config.yaml
d_model: 192
n_kv_head: 3
vocab_size: 4096
activation: "gelu"
positions: "rope"
parallel_block: true
init_std_qkv: 0.0255
lr_mult_down: 2.0
beta1: 0.93
lr_head: 0.0045
warmup_steps: 21
schedule: "wsd"
decay_fraction: 0.619
Each number is 128 + 32 x the weight over its row's rms, rounded and kept within 0 to 255. Layers, rows and columns count from 0. Numbers have three digits each. The size before them is the row's rms in percent of the matrix's.

# layer 9 MLP up, 768x192, rms 0.18, rows 579-651, columns 0-191
102:107114173115156148109151135125089094181109145163126159127103071138101107128156158163143132098079154091103178140144116096121090128167123121138098120095100165135138135128149171160119118200078108097163102080110203124083128125133143125171062142171090071119188109177179092143132150122068161127150114137098113125203126097158220107114139145131098163123142167147163173179086113131121107070093143131181164173094134079120102151142151131177080151112119113116160121130154156140147071154115190143171170095119160140167045174091124124100070094173084101147061095138141145170165114139155119122
100:171104169140156104095117125073135122105098143122107140112085113129081095154098202114123130180156133155131118077164090110113092065116088149148114195102094138168129135124094095105123129126135185092148151127103135073128152153085166101190178116180123081087115118145105167090110142144120081162145105123064135164158108149141125073091140119127193112175092122099152109119199107189122090162113107190112122148115152154100089142090143142144148081167208162113098111107130165131137120175185138114171172155113127121113167073177108187093171147101181097099161097168171164140130095202134166111
104:141174146099172122097126128131193141096101153144129122139143143133099125121176088161123153089096098197129176070149197051144074059133210151094085094108096114143093143125108108111153153147160121125157159120117164114157112193085110132169103145117106156110115082110153118163120128166061148142116159169130084094054119157203085109135137160134165082159147132121034092163144137181127174119073122166122100135146154134158177132092151132119102141095109062052111142104093073159114151092136127157158123093144122147167105133113174158113121152140133087156148136118122157124117103115044147162
087:157124109110134196117098134155107147195145099152106173109091168117047131144172097104181118096128028112131087181144111191181167106122138080124138162137136148150103119129142118086115132145166161131142107084175152131119076116146125085112144105094152136157143159147188052125114050115132143096187174070088111095137155113095089105182187100094131099145183121140150105077163139154133138099139185116163149105095128123158093083106113110112103116110109154167104091115141043086141142134120142104169176124044143145118112178118099150138143095151094103156094120123137110165141132174155067112
090:200119117078136072146145124087151142115110138121132130130142171054065148085170156129069089112069182099080110148157181127130163132129111075122176100157095105057147146180077172121171112117122108111116152088177192130077182114138158124114110126175144109123059127159109180129112178194140136111115122143127154124131127156134168102103093115159142072077161158128105125125170139159147102119128133186126142065135138123116157124100113154103151145097098117123113161092062128115185139125088112143063114142187134083105116099131128102123061156197140105129179127094124114093099121055097185107
107:112061160096168149182072079145134113183097096158188121151149135157138085141133116083134141117140149114181174131125133137151165154111224133088140115088080172111091183166098111105141091200140202147157092116107072164081117127152084104064158160113067131145143079130126113100127101153084156098134098156113199122138120128119118146132125122099110134114132096111177181129139108127093081131128145164153068132117121104153079131100166113139119130074145140159079120149105171093188118196106092082195084135149139138159094143135078148125149137159084138146165162114070163178107177131102141144
104:102159223166115119119157133128136134091126094148091166082103199143101113145121088123114125085153097095119101151132145174182165176125117090108172164223119148099153106149149139151091084158141096103137122104079128086078103128077120147180130138077040058110131119177141110134158120076120130122131096104130133105157135105134088138166140107123111097140140065074083128159162038107132108122115196099143127173122182072145127149207158123104131169144107080123101121101099156167092119143103151185152152104129145134134117157130080083167115090104114142163138131112130078095141100153143154197
102:114118168133165136125108088083124058116111148080043142129130160051110124130129155143159166091121151155142104118092106117138104147148138108167095091139091137108119094104094107138147091136127112104160151122152114163194171161163132058120102168126128080108161129088143119143108121103132088174166109201088143172127160130082089007138121106122125115118148120090153116123114116135093083093182160110136156112100171144144083053069151142102144174165192164106170154094180180148150122085131168102164178138130170089094104085115111109156128058139138060110160167169122114093128126165114117128
096:133160147109224120171124114135122175124092081149122104138160135080120125068178182082136153124124162103120114180175093094096168163140161139167143105106185168114188113155123148117095164093181083105065129105149101146092138200114138134109159109153119205093134137094111125099179135153157114146146153115062105119095164151152125091132208144127165133120162151096090126104149137131156134191154147174111179135042129110105106119088117202130146113118166116134152084131128088122074079176132154180125151137131093139124123150109108170107150094103063084150121120105132175147198080121160114099
100:123169130178142166128145068132104111116079090132143151167149144122154079108146099111130168090214142125130111115124145120084135132127140170157147159117100073180140136133189147092114207142099129175084169068117108100112105136161143090142116092158055146127109096126143158114163117157090117132102099135094195129173130106066074165196118124097140096102155128107156163118105033210127084168168091178166137092121105108111145097116143121131102084151174040103152183106176091085163092137141116134123119107135100134160142124130122122171141098179080125109114123040120109104141123107158127144
102:116124132098035107156084112158103176079139162150089133095150058141129137132210081134124109125120152107108128124126150060072146148137158114116057142178136114109135138127104149202139058141090128109114102109165081162131140181159105068180076109179109093175143133164125130108171147133117147143142150113158134072146157170057119145118142113168106100161090110119137158160134161140198156123103177112106101133087100149169112164079077185145182174140109158131164088103124135169106190137087155165141116098179177164123154110115094133149142190131097146130098141086129098105095126120124067109
106:124095122159151118071149142138086058151127114123109113148152121144125088120166137132085128132099125124138113132118148131121152122159121169126091086086114105060137143153101089125167073108136192099101151123096130089138134095158120188148129120082121118150097067135127129125121147127062162103091094093158126102109133124171175148137155128202101169100120149122158188094070127144092140122101152152179072091132115093141170181087109111149070070156112135112082115057127162208161106118158181150173141100095162160194157073100119136082149100100158214185126152096135155138126175081124158206
097:175136132127147133125172079098127159146115082106178105128127144184122138121123225101179108099183130162197110092115120074073133149184089191108184114127120180170099142129130125134196123083127160121118194162069148144130134115058061090131119110107135121101138128192127082140116105088082105150140109159110199135109107134147139109209084104137114102147114098138129158058103143127093145139161155100182180161141085148084180113133101122150122175169145172096121079100129166142147128130119128148121146136143125157116134080152160149156122102149128160112120156108177141227115077133137140173
106:125172149074093121137138144145141141162108174132097169104130129123112130188126136172077203136214096119086159167115141158105123108138120083131043143130090096174124145120126131142134173139103109087124161150137185090163107087120104195098093113100134067163104110166154113171127175129087109151194135134151128131143169133134112084048145138168151058153171104054126154137163094182077136120082155096103126135132136140099142137090137175093083137156145096136125098094110068098102150125134125138169168057096104080165108134139096133093165105101154153164149117129108068091105144045159147112
101:159116152091128134134100146134099128139098160131121163086146070144081051112139110068151105111117105086109132124099130125095131174161144162107080113173100136168105151131124140159158123187116137099109143102122114102112164105119135116097078086127059116092159092134203165098193107111131182177094118089091156072082172183099146167066161099162146123142199153145131181193163063123104145081161148165107151166096158167106125145139086179114042134096134180128145133093123157080133138060138128144102132159114161162121118114138179187084036118110128129115078121111100143120116132138142140119
096:156159084123067064143161121151136111173106130200126133141079091126103155123122097093154107182129105165062123140180111132163092100102121115061135169099055137064128103106137118076156134099094107104160091128212069119122102116124109108066115130172126159095162142084159085080159154131089125111109099139068176151142107103097077101116099111146110092088129136090118133104158082138128133147093128108144178163132073146149142173185090068149128077105124126128084155143160097120131180099122157133137124171139114174149124158209153138182143200140149138095171088125118132103083129155103120067
100:131150131105153054109124150123193199124110180146133115152083110083119093127122129065164163138125096133168186073122163103117109147116168108130144103108161162135156130104167146055165139162193180133141134100125114121081087125131113125213102086167158158163113148132112095089138144108102179149075106105150095134150130119093092110170115141097126097081229155133116135089102054127097113140144090151103099180141119143073124152114084080129143126167089078151146096088153085131134112125106096134143103190159122104121141159153160173158096101142159118169080094059053092107133151178140143145
088:114119093136167097091151124163148067123150168146131165126112182121145081132163169124149128134105119090131168091113143121139140090120149143148153068114155185111164122098103111123170132086104151120084176090148149137152127080141152148068160107170129166106133135070142136055091155208116129091142140136056164171153149140101101192034114121201103111092119178133164155135110093123111104093121091075164104157087152078141113172135134197128164150128093108145137183109122145107127174085176185170166136104172146157133090114122145084099123117159144172159106107172169109214152076137108133111
106:078149138125160195093130128164152111129116132107151166098148162114140115118160147092178094186068129140093140071130139164109139167131103076147145123089108134076117194113089090114163095125155121097153156209132095054214166148164141168116128175128096136137105132136170057187107059152157146133088103102074128135183134143090090119095112130145091109202092127100131127190140090150193161108109098067108101106135115115127142140167161214116162159125100127152081188156137147125102112118135097181144156144127139153142162146131150125089110194135167090136117127097128178126156127140121075138
094:166153165113102104161110110094128094117110084163185094108153164127107112142098139137111108130132124131107143125118150088107088164085136166113122185113149128109137167195130166138095100179133169101121170087141065167118109177147123118150123125156138200164141139154156141071082075137126112140180081094122096130132036103139157090128144133185048106187158158160172153096118079111139152158128133166085184098148108110139120113043140119138139149114079105151150121095145124148178156151152084140145120180160167114178113103134188199171110101150168181131184126088072103176115136161110149069
095:124078141122187109171146097062103108116094039143138096118142121072189071107113143150092117149132112117134161066172193117149167221174177128176115114123092143159121152111112103165093136115164132171143107115104129112093121117089171109128140124133169063152153139113140122110105141117155177085124079136089154121116155186155146101090122079123079122121145078185128186146096111132155092087148145129092158131097111101143217085076129133125219118135110123129154158071146131130125102107095131186132145165084135143158116090105164132190110126086136154156133184072123085113097128168134151099
097:072114142158145090159122127119119116126117139119139148152113133175090104146130147170154171157173151117149163100126143147132156051157136200101128144032200118180137143123109073137160097114176126099137106124164132124099074095135113134122108123205158057151170096117126110163098089106079165125136176148159153085116056134103140058117122085123123166114182157082128110147118140158108150116058115107135121184066110125156077112084089177140145121120097162119093177186197140104127052131154062152143148137109118202101134103137152081130083087082128123097100125109135148133101122120145098146
097:099152126162163084156163096069148157220099065076187137141095142186086148069091135127141106150134116062158147143171149119143091150112174115085084106156115140131156145141088153125147140097062100143107130142182154130092062181091117127103108158146161095136111150144193124117154147166105128180178078160087116188132140095156152093126082121165142098166162090141134112098132133098178111062084110115132188076128171159122136163151133068088166156112130137108087130064166124130083089152109164162143143117081115122116111093208108101146110132127159129103111094113134122142135079095122174095
088:124122128130125141090159175120056125107140136121026115084162159162186145120104118144104071162090168142096086077131146143124125097165144193128164103153122082050062140167109109144042116138125172110145096137121163117179112164101115121127062170142157097080155131181108074126147158115145053100145163156102173156131154143123168140129141108146139136134154072057140100167145136133125097155119150100102143143165101130107128150119118090062148151173139160174086133178171116068107112089124153116095107071105142124138153182094099175114174142116106128135141147184138097125143118137200150176
094:127151144135027110093123179134093106101131084086105138172088072131118102177164073150133099129152096121158127133136165110090125051155114121102112174143164110087180147114130137106156181092110091144133131134124097107143114099112156121125111176086067104171134096126144032124099070109120095102108149146115150153124136107139083119113161106104138127171092128131100131143094106107084178094131153087129123164101115137051075123075196147125160125125187105153146113149184163105076123183136109071134137111157128114201091141188129147134156101093173149063102067168093162112148129107169072151
094:167133139126126124211112118090121150161167158122121145152090116128068114191116039084092143145086125115121096122147165192113154131114156110179131190103167111131060100130126096094126098155102115079145127113175108100139141070109125157160106079188084124100150153188115151046135140124159105115126086140152134084126186138139174134131182127183097179104127181124080200129100137130165116144100102159150133146107138153123183148125136095104114086125144115104179156088123160137139189153126109113083184079176094149176078157105082120094138141133159056103090075120108118124079148124137125091
092:144095128161201157123137148138147142103147174130118074150153174095175158135099200063055067113117143123126143162153143145137145251105149119128128089157102103084148127213122121142099109145122166101089138196156121132152182137142131095080126193128188250142088115125158153152153143084116103112092164123096118053118077122151128133124126071142091140149142129131158119147120131201116112102110148083156137170128130128109164102128143152056166126148169121143142183112118147164180149133140185120099097118173179118119139116133113141094152094157149100132105127101144112120086115118123116147
098:205114156088149175140116092117080083140122143129109139128116135088130099116132162096078136130115131105126205137102113107121168132138105131064116122092120158120117098156111127098097167137079183121102115103135083184129151071101130099135208092130164119119090127125102070152197118142091134103149146174168159154167108109163191116158117055088168091136115097084075089210180134189084107132144123115152124142119132118147148116139176119078100149127136177113127101097066110143011142145068154139133160081104093125122100123139133156138127150108094144113070118086136106152093113184081167101
091:151133157187080141107141108094096160138090118168109161132104089119088159171151131133177121108188102135141179132155119104189149070132136190122152131092061152086148135160077115176160111092058148101139087122091119110083118149129178093104107083117194087114126170160119175127104112145051061126070165111152137158123117143055139126094134136177121134178112173129122152131228183152129131149067135118150120140133094135074135063194110153169079105117097142113110142123141155151109085112117158114174085127098158129137128087118172098075124119095133112177089151132139091138137149126117091172
101:165144151147128056137068073122155142154153064114137080171179112139115166114144167116116077067106158160148101173145106130196182164157155086099148156131044153124107137111118103103166154128140090154176085116099101156074200133122107106117112102109094135146149143149108109100129171195165068184118118109111110154077096120094152122142131112159110115105148129201158186132102087187135140163070101178113149141122109106120096093109166110057135102125168141137137121134121079141123099123174146123119081111129089180131167088141190146119202128057133140163111108160124167147097164137133149092
096:151137121122131080165135121095171167107081116079146140078082153113100127186085172158126123124202130163084143098105227136132117160152120163166074205160091105138112096159117124120146077180106140097177097093137121170126098120119141162155119085133157094096160118141116137096167176130159069175133147174132133085069177152140093099084087066140115149112177141140137177203138106098131130120172136185140125075071119153135130086104105158167177148181153136139161121123180192128167090151149167168142164069163147163120144145107163123137137163123112122145133115183144082101163133136147100154
111:140090176116122125074144194147074166144084139121092127162089168130122189098087114146140133165145123095130107155206174136104079168143146090128152162123131078136100105240128154113127121097123156114164063152140141120100160122158138099093133133139169103193101133124151155086109149118116151125157075086161180112156146098107145131149168097114098100170110110170170151160109117155081121114141181118097158146174063071137071104104107072092149160137140108113138116157112079093142082141148125178106163089111134191076172140152167139123103120144206098146158046091163113111122127104130115181
092:148108097100133130198107138159070142156121148123081128124147122150068160142145140152124137151163160101131166158121201075120151095133164116144150189157111141108062092190163096114124109160166131122131122095120150100106204122137095169167145079110119104126141133193110152183141187156096138203091095138163095095106102132141124119076133147107137152143108138182153155114155102169167058114116180100082114134129122154168150152151090135166078163127156113131151112117147129144144118140125088139158044096180095126181118109076130209090085148190187087119137146097166181062152106174136120135
095:166100080157093151179047142123101110064063098171114114080147154133074073102093113128078125140151112042129108155148113143134129135146076079113108112115086154082166165133094103122117079138111163152093085058166080151122163141154100125152121119111104156120128144040173064085082120130130110145171201187158107163126116101096161093105163119136106124117076102150143174136138125200136098138133076160142136121119078156167128125113135165178088134158107127088148120074152170131067181136119126095100167118192154161168126093094153117124143117134100134156151084077168128147118131119106136119
104:103147130157137187189093096137151146132132123130104156132101177121130096102114111088121184165102205166167126116115111088117192109091110141139114198129177107089138150104081152087154144121127137069103144089139138159057129150161111141177114125178050054153148051142144170102114133126168152134106138120101135146144158125084157067120145121105060070180095136173092110097107155095117136106143141168143146140100142113124146128094183139101131135107131155110064123120158123155068109148103122111134197142126170135150129091158182089047194124143155147109068105163183163148130071103116167108
099:171147176037109161108146051197112136165114078082105155065134125144136199114088126099142131168094192087116131101144115118141067122115148086149120154119114156049151174130152163100140134110149171136097174076134155113077108178129114103131119161142109123115151127131178166164095109107098085117153109159104166100139162032075164092118135091138131124160119153075045118149159178126120156146155141136090125097142092112147114076109160117107169100143107118137105153095118154136096150082157105144183153140175123101189141106135134106081100159091078174094125118171136153159188141154110132102
087:144155095067015069129103180180165165094165107126136149154162126179098163144135131062160156097109113163119181086173105116157132108154136118117178177160069084193185129181147137181194132121117118066110107098187132149170145127138063137170124118094097161133145132136184195175105151179117103143116128161156095150127173093136166132141085072144122126121125136126154082155163063127139148167129151120153105164132161131077098137168133138127112128123096120134151132128167142102145072115115129115118128126189104118136171163139154074123084121103127096081113117121096182143128178084181128126
103:149094117087128125132125080113084093157159179145154147111132146103060142139155128158100162131076130131095161066123129143100089152144084109133057180141100083159143141166196144132134136161169119135138082163148155060119168209168146104153162133149163114163160092096153094150163065101111215136150134090113118121121079134087167087087126149160165075169128079159110134174136155144097139143167158109122063079143144115115176143138134151103157154180099128205124118158152161164142173188090120107147170159177177167152111125090178082115185111143173171105125133122175143145106115146132122124
102:071090120100104144136121160111129155140146115128124115116091047108133112112102125106129138124143118149142172115132143161169121199115144112133139183127182109077054131094133134083119152101131147148139054079097146126172153060116132125169112084141065124179060123176145119137174100156128177185072119113096152110120116073077114204140072112179122145117159084188152153096145159129092151129106151127132130126112153101134135113158176172055140108147118152119144161098141063106117171162150177164139145109158125149129128108146190122132204093075183210192172128121140136128113083092136130130
099:125171153072088130118159120075149097137139111082124168190147109161141106129136097135127180155155087199118121116167117181132132161117151144126093153149140120155090172208140123134165084146090105087197144130151126095209068104131120096114075145218072119209146062163106147132112124110145143099101100080085117127108109140108170130103131175131146149088140152102156100048137119102106132128127144113099096133051080102115198196119077138070115110149158140156113086108165104118087131142152124130089135135087105147079129075135135153166127091130171142165137100156123096101132157080105095129
106:157114129149147135152125175119134148114171091141095075139111177167116079129157126157190131130138151130081142106097149086124128146148206113143091162057060179088126147178124113160150154118158128091182083086094081138100116157117170139120142179173151111107137105145135131156075175100028236130080096110098183127113209104134150159057133097168116111143157164127124143138138082141114130119151124170117119088091095077154154161128105120082125113138181110153142148104104125101130127150151097122175086174152169148173139116130133118137127124104085130185216149123145186097139146110149128103
095:122127094141129127101167160170170129191156042152119128159104201137165072124123130078138155114206131176145120101177183178158109138082134131113091067123131157125063142110114140187128103114058115056188116173115101109121141151105122163134120124125132128141132117171196080141155152106106099083140148096107133169113152150090144167146150087130118133100092112086130142198114137173109182170073140134137133130102150153123153080135097125155165122125108119178117163117086115133156128149177166105199109131171170166139184176129166100098158116096130131105148171072162104164177111120097114055
099:133094169168108121138119187137077064129115158108114067157075147087138123118083113112054115114094132132151125101191161127147095168113152112080171138194081168110139140124112089119138181124209093120117086175128090105117124143121138100105111151077190110145135140144104151028142079136079069135146129050105142132098143124097130146144134106123137139114128131142154078137117080155171129136141122157078173122116137097111065130095162148124136115144077122191158111073196124064149075162102168170099115167151150061163182117156127151148168138085114116164148149159175146104096123140137092136
086:140104105139159157118055157062150085137110141144120156155117155165126160081143154110171134092083098164145147133110058127153133019139118205057176152095143110146128110159168127142094130130113108105109101163161102104128135166124170067144100094105090094175134076100175110145128131184112141069128141137096142086154107095114135099115200134171179096066162093178105132174115099151171135074110125046122125192140171164141152066099118112121162146154177110153138108112135157072125096138135126105142190130109135160123114131118135148168115143159137101119117073153078157112152071162105157152
097:128152101123091062094121193090151153100107088159088194112156115029143084097097164086096085142160097146139114097146136135164133093161126138146136159151091071133190173174072154130129119119123093108113107158135124132126122109118135140106152106114124154195084116137135166162099161128109146122138070142106096169082118103164127152122101098154096135082111162083114128138164175164082133127100156118152155135107151123157107086096119049157111083124128144173184165136172141159120084087158190151129116154134178098141114193099153123205144178146129159184042073086111176178127132122156118127
103:160132095129133137139081195112133118100061177125097079155089107091103117148130118135085068129162172138160077089101166129135106143142155133126129179117078116112160173132137078129112154160101176127134171098136134134111086132098090175195077132111090134152081129087213105124079123095102116180119151150065060159212081126114096146108133139148185142169154141152180124110126132137088160174127114138151124126101077129101103165151110204077157102140093080087150185132093141122106175161172141124139108187139095123186123115116151125113188172126146086095146096133121095073137130105165167113
089:128090173135124161086170195176154115130145067135067108132127123137145080074201136137109120173055144116130083119180207172124170118079173174133097143103086165092122133136091138143110126096110115094105116192140140116155130095115105128121109110094120149118094092081157166082175076077137116125152113089151081114141202163112120113096095183133084125152138094092134080096120116144095112108085156118112141184127095155108132074106148167131116184163109105121080124059102144165112041121133119115194123122161098114111127118098172145115127155065139110096163059137155127176129136094147099108
107:129103191048106107157121180095174104120110081139169105194120114164153161063141161185102153128074136203199169103140140179135150130121142127157132137181134130095172135168160040158150128157096158173142162086112105161154106143157120113105075094106127098126099115093130080126117121130092120160169127115157158107210110142131138045135108124129095164100086092112101148120172146174139164157157072128159125125042161140184146142125151095141100108098168113108119083140099098171152158146118181182141133180116163092113095114125136054118147123110151101157130114144119153132084087143133110121
092:171188161119177095128110088101105098207088149111061203157121079117142131126127156132152144171121104135099132098146140179118154168129181188117110163126070134157146142147168168096161120075139137109154129184124160238114126163098179120104192166108106194106167128098155100149126120123133107140121081121096134133085186135113134104129116073128135207098211158169080145145161111104121132113165147128111100106105154131151114157136137128093112126120140133109117186158144144083100158117113144140127096165119127126109137144125125128131112130120150198074141243172155140115112175085171138100
110:132138081121195108124113143144118097050114131094137177116152073119139105146157092104132142116114107136124172127181160145125086133135144157166115135099058128074101135096125148111165120155096192104071064162109110095083093147142132145104124176111145131152114132223104101145134157199181171094159076116095097157090115119156111173083083166152135094158188076136077173196132160129174164120100058148138117164116128118099118126133095137040146142097117115121099135124107133080158132118144108161162130161134092098171127138125159107084089134071097142115160146154147136145086124088225121165
095:126123086179166120114165215109135093150068167116148127139116075125160132117198094111082177168168099140169087087139144100134179108078093110164143144097068132135175168112166154097156096075123105070094115140088139047171132127104123096156121113133083120087132103138168070103122107133106146151120161116116157204159116148101114181121119202104156125104108103140123132168154145175103082133138140118138130160103156159183139144080116127100078128094100120135150099110104141134118136173176102080164136152156072158121191140143148089115137102074076206143099077118153155143182085149093159130
098:108126149058177189150103088084101153156139091113131134164128136129063144107111105116129114154141110114080148117176149104128183162159056098098136131141137131128114118145102093133142196119136104104137125126146141076105073075176088123148130190095185190166021123143141149084158180109052094130064164133140106083127134141128166119125118171187194148103166100102116176122109120130072134187138126102091140144083083146134146140131108119108115120164116162126113174152121180127101147101140090077108107163096096103195129145117160112123139141080062086142118198111168133157138129082112131165
103:112116114120140073084123114108143148150068097132149090072049136116127107123108104099118152119106097106144145109127106141154130144166133124160149183094081072098127070133121062093184077110154141163089112097135055124215127166146124154171114129125127119160081125157127074134132119133110101150140120180137118100118187157088132117152127093143082126104122185129174089128105044109170108059071103175116193090169075087147121134155143091126171080214088110136139111165106140142057156119111155144117124137149131151178145173112159105108076057112167127084141121139127117101136117183164113123
105:157148139087162132163180088148047069108135165142165119171119136193110173101151104138165152121119096108145139149092075143182120088127110176091088126122151126138108124100103138106168120148146128116128077141109135120157112126160108157120092129168136175144090070123125071081127082177160169109183149067135189143154112070104122100056156145159137163114138147102071143143085165081145156124131161158202131113144152128122124183123129137100159118168134153134138134158138179125112142117123155105169094067111100061184159145088130070123130082135228153086161136102141190126152150136172187106
104:099124112095123117133097136082085128080128199162114120068123151133101134161125150112129126113164118078161096175174165151162069186133130146100093121129137123085121068078092172142131117194132135159118111112164113091097108148137135081081128110156083151087138129124183161163144072122167107135125104130089134137205108096142190127169176155149126071149111120103101127164152064127151177137133128129067157155232103088143138155107161161066091129075131090091165089144126094074155134095097132143108166108157075112194118125098188142141123086103178153098131143147121130119165080160066136104
094:111095143117097153122108123173129104119128152095131141135178101134142185101156135150119144119118115063154098091106116177133145129110165187082162157089143100112064097189119082115100139073140129124144150087154131116133158117108069127116123148178157175185140096141133068167152146120161139052142090096162176175163154121171147139195134110115128149144088098125076121090150118133133199161104089101139225099155115129100119157140093146138126077141084137162189161123148125068158087196135156118132144074116147088173130153110052077126185126165147111164156133209135155179164116157119143142
098:164126161112108163163121100130156074129120065117066160073129077036181133070137094126096091172146109115124109087084135136079120168127167111107128146082064113135166122062067114120132147137104111138087158144143125100084098117106137124105095145083145115147132133104178122131121206142085074173121170090148102098131208149099160116126101130150134082087175088168166107142100123180126133101131148163111144150139092078121162130086103176121103134190102120140132131097102107127075145105133159158112091134110122166156106171076130181182034166093105125103139158132161136126131101165077085155
109:109142115112071173163153181120123151179149076114145131166129126118104151120126140165192203095195159080137125084141163091115125151137125212064108099105161129157146101146105173164138168170139163150204132097180119190145153106122126139194133139151096084117102188089152211140136123120089149124144116141125117135175128118105177108141092131134166132187126073135155135134103101090097115160168111174152116110146097116131179127085116123101105182070113147148159119114137140115099108081143157144186175108145154120095166134173202127176156125126115041154127078112126181122129100115074107117
092:107091130166179158094129102119108124150075069125153156122156124138224104085122100106183167109148127086140138186090115137141077147122157084138072143135118123108104102145114193164190116111146155140121084142094084133118134111075093162169091105127129119121120087183154110130074145108085142190104141126098181122177077117125153093166099134109097136130098129161147091128029098065095091099111129120139157134119090165063194098101127120091157129090160126114085134120124104113124123095147204160125155089133108143103073185170116087090078106146149095120101120153163097102201088120135100161
103:103113165136135070155116138106169148086118141107118105140112155134118128157124139078130179154174086129087207139108108165132104119158130154137116128139145110149083188156101107123118084165137114189126126090089095177107191173098119093176081068138114123179089164099163189135112124139151076134147134145129098131131065154131158103118076124125169170133122103129194142147061189070131152098126070156148194103071146118129095091133210129058086088098110122138151131092149119115183114172106183086072106085132153167157116118111138117138137084107162069086096103154112101175135170120138139088
094:129119078112131125119095074062134115104135090126077117136074145111082197064106122096097133149145080048110134125161147136174178141145199139104140136118107156107155082082137060148120206151134145152190160091114140148144163115071087137136125074130135127143150083089158105062094167103158040073105088131067130126122179133125124105130104104155185102085112099136101105136085174110116065136122133128105151075118198101097127116149089143122120140094160133140121091088188125062105123141143113123115140114162109179105140144087100127160159154142091105124146138085106158086159132179103098102
111:136077120169175128085161100094196143107147134130109077221148106121072154144115154090115131143169078173102120136140175111151157185108118093090149064134154119084105132110153082140119138119163170081152161084153155149160106169115121135131168092178131114156139115150109076116141096129106167118164145106084111177121089138129120097132105099171135079086177182149123168167113126070132080060126092115150122122151123133118191134138091131159173077100071125160129099128119187186035166125129116096101150155177149139185096134127098076153167100144155118141123126176132171121099133179098069162
110:127060140134138140135084157085084142190158127225074123133188122106101095098173156138145157153111119147149100119121185098113098160103104129147170161100168120086151125111097126132121132118144186103156086125148158103126135169135142124129165118113124123147165151151162105115100122129106121120124163114099158145099124128107176128155168126151104112212156097116130170124150163112082122116091143104141148099067080121060124109194106154043116059109066152128071168159100092137125080104091125161110186112124116163128185109195089130106134167172150082120046072065125123151085095110083157137
100:153165177086067073123085143136132159167061056198178145131157196128131144126168117085184128121115077120135109165091138136084187143100117145120142125123148118159198160097151142149129117165166085141150178088105119168146122167196148146147068133083135123141126114176120089108134106159143110137142143150118157122163101149080127106111147141147101128166216108124105128189053121139086104189133104172112129148139123151178131112112152182097088147140119100080190129080144132126175122131139157088073119116052137106106140134095132083190134103135178144188124130086099118144090122121099117170
105:093106130111126107139169171115116144053074133091134100187090151159151109059147152124178124156092205065132137117084147132144091131097103161106118112159136092109112152175118160152179100104189119050203145129126154142140044146110093152129131112104158137119121113113161140092017120167079175160121089165082164133093120094155136118149089119196166103105066101148127189173126176112133110131101177109130136114176172067120160135139153108146076131140125131073145151142070144119116095138145113113133158104151115078105096130103106113137145139092164082069098102136113141134148176157113124135
102:124124136148167114188123129148130221212134080111091095146191180131152105046122076129132158087152077147128105121168133127136155106078092083131096145082132131129180122167149135076142116149133127172139130110097101139130128080063135135153113094131182096187113113169108114152124177147057140166137129181117192156128117120117163139108163080158165098104139070179141161120114146074083126157098120110188100132155091172166112065129122125121094102163113121116179151075156127107143072153137142134134087130165142146098159127068063124085114170134181114170133092144123094128079119098156138091
096:112141173137122108069151103111079168122147154108146085127200115168121108074086127067155163149158116131123139098154130102146096154113218177125076124100123088125082139118164155080136191123097201144165161133111148130096129129212147175113172122155072127150147071101142084198152138159144162183091162127133127133050118176068071154123120076120127057115131108100135173100104128130120095106136126106146164137118080122164147132094112158145088092135106107125161140152099130117117077123128138137129165108100063041089153116132163090123116109088131120101145114172137130121170179172127189129
104:104157148138191217192127172146096141168138093128065124138130158113159089111151108104104148111150116121203122125076105103119131114136162138092070120145156125143144118089151096057157094105119133127155111095134112097111142134169092095205106103131176137182163169152138134082137204101117148098201126098146080138082131131119140117143052106133132129076136125100155125198097170123076172075091164105125086147115134107083082142150059128121210056129068143151092158112118152109111114138116112109173102103082127186152149153130142124102141114111122130114150111067102160147095070168133121129
107:146109185070112170150126148165149045115078124084147083116050127082106110132123208104137084110098166132145174127120178138105099145157088136129141089138174172145076159034119112097166112123127120142096159150154127091112110118089112161132142114094149103140137144132137102164151069117095094095106109189175158097109109086149098157113134122143059106118145119117148192139138143104141171165159166110157159149152161203144122162076117154128092134126148148158109175091078099098220148174140087107106142102104124184158158215114115145110136145085167149134145091122105147109099162172117148100
101:138187194125103133144195065111155111157123120136146136088087132135123097087121119106146134124091079125139166100105124161093173156072130140140117130092118066056126174098101103109124176152107161094119128067106112185086118079113094074158154128084055084152105125115165116111102100086181114116153193091120133150167164127095109122167187127179130142097124117144114148231085123141142092164089124047132151128108142100129159126154125082130128121144082113083081085079116112078108116139049118128178118099156106141137133102130127165144105126129141103078139164145096072091120132190183116120
101:115165101066170120089119107151095096117089138113153073136084151153161185150110075097150124143210080117103133105141115147176129137169088099109106079133175136078089118160095184187125156158141149112146125075034116107148157100185131175149123165135137148110122116162128092114142155118136159126102147191122183160182129203152113128138091110149132131133140100148086103160106173142175163142108149082107117131081127118101144191138148160086151141145132147104116127156143130094148212147189080082102106058173106116134140102119164133066175141140103139095178097084144116161101127155162104195
095:103129086096090068158115080140154098110136144091119096100196075112122128101167147123138103135103076146127132055174151106157164201124148114148160087140117134076101097108124101163116116090122122125083151148142181098153178176139085107128108120155164138124118113170088144100144172107110190174173076140077116166099063147115128106102166156151145135060133122074117080182113128116214107100128166149127143097132190140129191142104134077167170134118103079186112150106098170099110124104127167168091094117138095163105070130150156150124182110134160180084126166106135130147154119136081203129
099:143153136096124105143159094184140155116111114110138159096149076114141149118173171102136155092106133171165125107059131160124110152103100122177124170110118125170140120083149145186134117096148105122183152092162089116089106109128128117178147089178088133145104083123159126088106119158161102164152105140048106122129161175144130198114105138119194068081125071124157107118086107152176125104088118067144141120107188121198127136190089079163160156104143176137163185099146154136129109193149109135120135096155077154133165104062124117100101116065107183112087127200128135117120100153047076104